Weights of a small GPT-style language model, trained from scratch on English Wikipedia.
Size: MLP 320 SwiGLU, vocabulary 7470, 3.41M parameters.
Architecture: RMSNorm before each block, no biases in attention or MLP, untied embeddings.
Training: a variant of Muon for these matrices, 130M tokens, 7947 steps.
Each number is 128 + 32 x the weight over its row's rms, rounded and kept within 0 to 255. Layers, rows and columns count from 0. The size above them is the row's rms in percent of the matrix's.

# layer 4 MLP up, 320x128, rms 0.208, rows 249-265, columns 64-127
size [106 108  92  97 103 101 109  97  95  99  93  94 104 110 115 110  90]
[[143 109 126 135 180  95 148 147 101  53 112 191 124  95 109  49 102 155  73 144 168 128 126 163 143  92 108 186 154 144 125 137 130 146 196  73  94 105 154 173 162  73  89 130 189  87 148 180 155 108 100 142 134 145  84 124 142 124 141 106 108 129 168 125]
 [165 175  73 144 159 167  80 111 129 140 165 102 151  71  79 126 134 133 118 144 134 163 159  90 100 156 127  70 111 169 154 136  53 131 103 137 138 120 145  99 155 158 116 134 164 134  91 121  64 100 161  96  77 159 132  48  60 200  84 137 101  67  84  62]
 [151  72 138  96 173 159 132 142 125  89 157 129  47 110 107 154 147 142 140 133 147  81 114 169 103  92  65 128  71 158 129 138 109 134 140 119 241  61 154 139 115 144 117  79  74 146 152 125 146 104  78 113 106 107 126  94  86 129 162 137 128 160 202 120]
 [168 108 174 121  66 149 134 156 108 130 136 158 129 119  71 154 146  60 109  98 155 119 172 188 116  71 157 148  90 136  85 117 109 105 181  99 141  85  54 193 125 178 150 171 176 147 121  98 119 158 123 178 141 175  72  99 123 105 115 109 132 120 152 172]
 [103 154 112  51 121 163 116 124 119  92 129 155 146 132 145 146 145 134  99 122 110 140 114 105  59 126 161 164 121 139 156 140 160 121 124 161 126 158 111 142 107 151 139 126  89 155 142 175  99 160 114  92 133 191 187 167 129 131 214 146 120 122 150 150]
 [126 146 149  98  91 191 128 128 161 146  88 161 129 151 146 116 120 126 130 144 163 117 113 121 154 147 130 133  73 154 106 123 126 198 144 123 171 110  67 145 147  54  81 152 168  96  67  69 139 114 151 176 108 116 143 123 131 197 203 163 138 113 100  98]
 [144 100 132 109 145 126  98 127 128 127 150 172 109 107 103 181  98 111  47 146 169 142 120  93 213 163 153 122  94 112 145 109 200 182 123 167 120 138 146 100 155 158 175 144  87 113 101  85 153 117 141 163 118 110 118 155 112 142 164 149 122 151 131 206]
 [180 178 154  96 103 143  27 103 106 116  58 146 132 139 117 131 145 118 125 136 102 149 133 154 164 167 104 155 125 215  92 119 130 102 155 144 108 199  72 153 104 113 135 163  71 133 115 177  99 142 152 152 155 113 172 125 109 168 159  97 132  81 140 127]
 [143 118  98 101  74  90 150 101 105 164 149 151 197 148 131 103 127 133 184 105 126 120 118 131 131  99 102 136 151 108 178 102 117 150 129 189 109 152 148 125  86 135 173  75 107 109 102 101  92  90 148 124 173 149 139 185 126 137 125  73  64  83 172 133]
 [141 101 150 137 153 132 110  90 149 144 175  98 121 147  63 129 150  95  99 111 123 124 105 114 144 147  82 105 185 129 178  92 169 142 100 103 141 141 154 119  88  95 158 138 130 113 124  85 104 191  94 146 166 195  98 127 120  86  67  93 142  99 162  83]
 [147 101  40  82 136 158  86 172  61 154 115 168 117 148  79 103 144 123 192 129 150 160 131 158  77 196 111 113 129 136 136 156 113 127 132 166  88  81 149 134 124 153 130 157 118 109 128 117 182  79 120 152 142 197  67 150  84 107 118 112 121 151 150 132]
 [165 140 109 129 119 155 202 112 100 148 132 122  59  82 164  92 170 128  77  94 137 179 144 153 165 137 138 190 116 157  47 134 119 219 109 133 180 142 170 152  87 140 135 121 165 121 106 145  96  64  91 165 116  78 158 188 153 107 138 146  84 138  82 122]
 [152 154 136  47 117 109  99 108  93 108  95  67  99 124 143 120 116  80 135 208 154 107  67 122 141 145 116 132 140 158  72 149  87 133 128 132 179 117 132 192 117 188 116 102 111 123 125  98 171 201 139 170 232  56 131 137  96 145 160 151 145 186 142 116]
 [123 108  72 158 134 124 124 147 129 152 146 146 111  93 193 198 136 162 112 101 135 114 125 116 104 145 192  61 142  94 142 100  98 100 128 155 131 115 108 114 139  78  43 142 212 134 111 129 196  99 191  52 129  97 141 179 114 140 154 129 122  96 116  95]
 [137 150 138 113 157 103 114 127  81 196 111 102 124 160 167 112 105 133 143 100 156 145 109 180 139  76  80 122 125 122 127 157 138 136 165 176 156 146 126 128 114 111 101 180  61 168 214 115  43 127  74 109 141 136 127 109 116 126 113 105 100 156  85 103]
 [127 108 140 121 136 121 128 107 183 112 126  93 145 128 132 115 171 128 152 147 131 180  98 184 141 139 110  85  56 155 164 158 173 133 156 115 175  82  73 133  52 162 137 154 134 121 161 143 125 101  94  82 138 102 113 150 208 113  92 101 102  84 136 165]
 [127 189 133 125  90 143  83 148 130  63 167 120  66  72 195 128  94 158 129 152 166 127  96 120 178 136 121 144 127 100  69  73 167 157 153 159 134 101 151 108 125 113 100 148 177 114 137 135  88 150  77 175  33 133 158 143 154 161 109 126 114 161 143 137]]
# layer 4 MLP down (transposed), 320x128, rms 0.123, rows 249-264, columns 64-127
size [104 110  94  94  99  98 107 100  96  95 100  92 100 105 113 100]
[[131 126 167 105 142  78 129  82 101 173 132 139  68 118  72 155 125 150 129  67 123 119 119 142 126  85 177  78 103 143  75 113 120 118 105  92 147 124  63 120 144  86  75 111 152  92 158 137 144 100 183 103  63 144 135 155 128 113 119 135 152 117 154 145]
 [102 166  85 156 126 115 142 189 115  99  99 129 171 142 136 112 125  93 106 138 121  77 143 136 109  86 109 125  97 142 135 103 118 161 128 147 139 116 111 139 113 138  58   0 130  72 162 141 134  90 142 145 171 204 118 138 160  83  91 106 157 142 143 102]
 [183  89  92  99 108 152 137 111  55 126 131 133 109 149 123 105 203 156 108 111 155 129 163 141 126 140 130 141 188 115 134 100 177 140 143  97 160 206 145 136  90 106 146 156 154 104  93 127  97 112 102 136 178 104 159  54 158 132 175 127  89 115  94 172]
 [ 99 130  98 155  56 144  72  87  97 105 112 157  70 152  99  89 133  88 153 124  95 101 127 121  53 138 170 143  83 238 118 100 110 127 110 149 147 127 101  97 153 115 126 121 146 117 136 148 144  72  99 138 145  88 139  92 115 138 122 157 111 136 140 132]
 [130 101  93 123 123 151  97 101 171 141  72 125 125 225 135 114 123 107 148 114 110  99 107 121 115 116 160 123 138 142  90 115 143 112  82 126 136 127 117 166 147 119 107 115 117 129  76 121 134 133 163 127 140 158  62 140 140 180  76 117 135 131  75  75]
 [169 135 104 122 155 125 145 167 128 155  80 141 159 168 111 108 172 135 121 150  76 140 141 119 132 117 119 209  59 126 154  93 113 147 133 138 113 147  76 179 146  62 138 139 176 137 147  88  97  99 125 151 133 148 152 138 136 116 129 123 112 128  84 144]
 [159 135 141 171  55 149 138 173  98 123 121 143 145 136 142 100 147  98 122 104 138 168  89 113 119  57 137 104 173 129 132 176 105  88 101 129 150 139 137 132 147 174 175 136 169 156 157 139 163 123 198 138  21 140 143  76 144  79 176 165 145 173 105 187]
 [196 109 144 128 147 147  35 123 125 133  96 122 153 124  99  74 148 145  93  65 155 113 188 179 146 115 113 105  85 149  90 101 164 142 145 172 126 125 143 129 152 106 144 115 132 177 146 152 108  97 166 106 203 146 148  80  92  97 155 156 100 147 101 122]
 [ 74 142  87 196  99 106  53 165 142 154 134 103 168 134 127 127 121 117 124 107  99 111 127 160 128 157  88 158 120 162 158 112 125 132 142 168 148 119 123 153 118 148  89 100 139 120 120 177 145 109 169 172 102  99  94 106 121  58 109  82  62 179 131 117]
 [111 199 122 116  84  75 117  57 111 166 117 131 130 148 122  98 138 121 132 149  86  85 135 166 176 132 143 121 147 228 174 126 124 142 121 136  86 122 148 167 101  45 121 211 157  87 167 134  85 106  77 116  41 177 104 141 134  98 138 106 190 125 146 158]
 [180 131 108 133  93 123  99 164 171 110 103 125 161 129 124 108 149 184 163  79 141  81 167 126 135 104 153 118 113  87 100 114 116 127 174  97 111 104 164 212 129 110  62 166 144  91 153 159  56 135 149 115 173 144 144 169 101 112  73  94  76  87 131 162]
 [153  97 158 171 165 162  78  64 158 126  96 140 158 165 113 193 135 116 161 104  96 117 125 160 142 125 115 145 164 117 167 171 111 136 146 162  77  90 120 127 140 104 148 142  97 130 104 189 189 122 106 119 207 164 114 190 112  97 112 158 104 107  96 116]
 [107 141 127 124 178 119  74 166 120 162 168 108  86 129 164  82 150 111 126 130 223 122 113 128 132 137 153 195 188 123 100 194 120  91 128 166 155 137  66 138  96 159 143 122 156 127 117 148 167 190  98 150  47 133 115 108 122 132 138 191  90 130 155 137]
 [145 156 159 140 118 141 109  91 153 153  77 110 133 125  87 162 105  78 158 152  63 105 166 167  99 111  89 148 160 100 106  95 147  75  98 127  99 121 133 115 171  99 116  38 123 118 164  94  96 140 174 156 168 171  72 133 175 113 100 171 139 144  91  69]
 [ 96 126  95 159 131 164 130  88 150 146 154 129 121 179 216 109 151  90 145 146  90 162 198  74 100 173 145 187  75 155 121 121 125 115 147 128 127 131 178  96 113  96 180 130 176 136 112 146 157 135 139 116 139 134 105 150 165 143 132 147 154 118 150 114]
 [138 201  87 162 171 120 142 119 142 125 153 154 137 106 123 163 162 142 142  81 146  92  45 131 138 100 100 126 172  68  83 158 115  77 136 150 140  65 127 134 132 110 149  65 136 142 148  97  73 199 112 171 176 102 104 146 137 190  79 102 105 146 133  78]]
# layer 4 MLP gate, 320x128, rms 0.208, rows 250-265, columns 64-127
size [109 101  96 102 102 100  98 103 102  95  94  99 102 100 105  83]
[[123  90 174 116 150 124  60  78  61  72 129 118 112 112 104 114  98 114 198 129 172 142 162 115 174 133 155 145 117 154  95  85 135  93 112 129 105 172 139 155 159 160 204 140 146 139 139 129 144 148 110 149 118  61  15 116  71 161  99 177 122 141  93 145]
 [173  77 147 127 113 175 135  45  95 137 120 104 129 134 135 112 158 114 160  91 160 108 173  93 147  67 110 147 186 128 127  82 119 115 179 100 161  89 173  96  97 129 136 118 122 122 122 109 140 114  88 171 145 105  99 141 165  84 217 152 123 194 133 188]
 [132  91 165 122 120 112 172 164 169 151 130 189 118  97 218  82 102  90 144 133  73 122 122 185 150 137  92 172 111 158  92 167 138  96 104  89  91 118 167 127 158  91 144 130  94  77 152 130 115 179  89 107 164 121 118 130 113 123 126 102 115  76 144 189]
 [134  98  54 136 199  93  87 145 115 125  63 130 162 129 108 161 133 126  83 143  69 105 147 178 148 122 133 129 139  67 143 155 131 191 174  87 100 207 112 136 130 103 117  82 115 161  97  48 142 132 108  92 107 134 125 112 148 172 169 140  76 103 138  86]
 [ 72 141 124 192  97 145 151 126 119  69  82 194 221 139 121 148 188  75 175  98 121 168 167  93 146  95 103 141 118 124 119 103 154 131  97 132 114  84 152 151 146 110 112 100 146  71 106 140  77 152 141 122  95 119 106 175 119 118 131 109  60 164 113 146]
 [158  90 129 162 165 130 123 150  96 165  82 115 128 152 131 145 110 164 150 106 107 140  81 187 119 151 117 149 156 143 154 118 103  89 167 117 100 104 139 114  64  98 164 109 156 163 110 113 188 135 112 126 112  90 110 136  67 141  71 130  88 148 122 123]
 [121 126 155 128 118 115 100 162 136 129 123 136 142 180 165 133 175 128  95 127 147   5 122 144 134 111 135 125  99 112 151 122 128 152 115  85 150  92  57 116  62 114  92 140 160 122 101  61 157 122 128 116 178 104 153  99 129  96 129 145  98  97 170 154]
 [154 128 148  84 171 133 127  92 161 137 133 122 111 146 114 103 122 127 158 108 159 126 109 211 139 196 146 143 141 169 144 131 132 186 165 174 146 120 132 116 145 139 178 146  74 183 104 115 124 168 137 160 144  93 135 161 133  99 132  98  99 149  16 169]
 [137 141 112 140 123 117 143 115  74 148 118 102 202 156  91  88 165  90 130 144 131 183 169 199 111 104  93 139 147 105  62 115  83 121 103 140  69 186 173 222 113 129 114  96 157 102 171 118  79 127 136  81 128 115 140 126 112 166  94 149 131  59 187 175]
 [183  69 135 147 136 123  69 124 188  99 127 134 166 115 123  96 133 113 109 150 145  91 164 128 114 147 159 121 115 135 100 169 114 133  98 122 101 186 166 125 156 163 111 162 118 100 109 127 167  94 102 134 210 123 152 169  75 121 165 160  63 134  95  98]
 [110  69  82  98 173 136 108  57 113 118  98  66 110 125 103  74 104  99 194  79 110 123 152 148  90 131  82  50 135 170 118 104  92 143 113  75 104 124 117 141 122 213 145 124 111 116  60  88  61 178 137 106  66  93  90 102  99 122  92 158 135 124 114 147]
 [144  79 146 128 134 115 162 130 113 161 146 163 118 114 102 154 186  90 109 175  91 112 116 140 116 133 153  80  60 104 117 153 106 127 127 129 148 132 147 144 111  62 113 105  95 114 102 187 125 132 190 103  75 132  93 136 112  73 154 146  87 154 156 164]
 [133  74 160 128 146  97  97 131  99  92  68  95 120 161 151 141 122 105  83 102 142 122 121 159  77 162 162 118 135 128  62 106  81 109 167 157 153 162 154 155 121  67 149 162 142  18 131 143 137 136  84 159 142 109 139  98 131 148  98 133 143 116 161  89]
 [141 160 131 175 167 124 124 107 135  66  85 111 123 195 137 219 111  94 160 126 159  87 154 162 128 116 125 102 115 164 143 122 194 108 114 196 134  93 115 153 123  91 154 139  71 137 125 136 142 140 146  83 142 131 150 191  64 153 158 129  74 103 150 131]
 [108  98 149 164 110 142 171 129  60 151 124  91 106 170 153 130 109 116 136 114 155 186 105 120 163  90 172 138 179 152 151  91 129 137 121  60 131 131 145 127 157  99 101 131 115 138 117 168 133 113  93 113 206 176 119 178  96  86 132 106  98  94 134 196]
 [159 100 146 179  88  81 101 124 168 180 113 183 151 133 160 130  86 156  90 133 149 131 157 132  86 106 101 154 130 109  59 126  79  68 189 178 108 160 151 133 149 123 176 123 160 130 186 131 101 127 101 119  84 165 182 165 135 164  93 112 134 145 134 121]]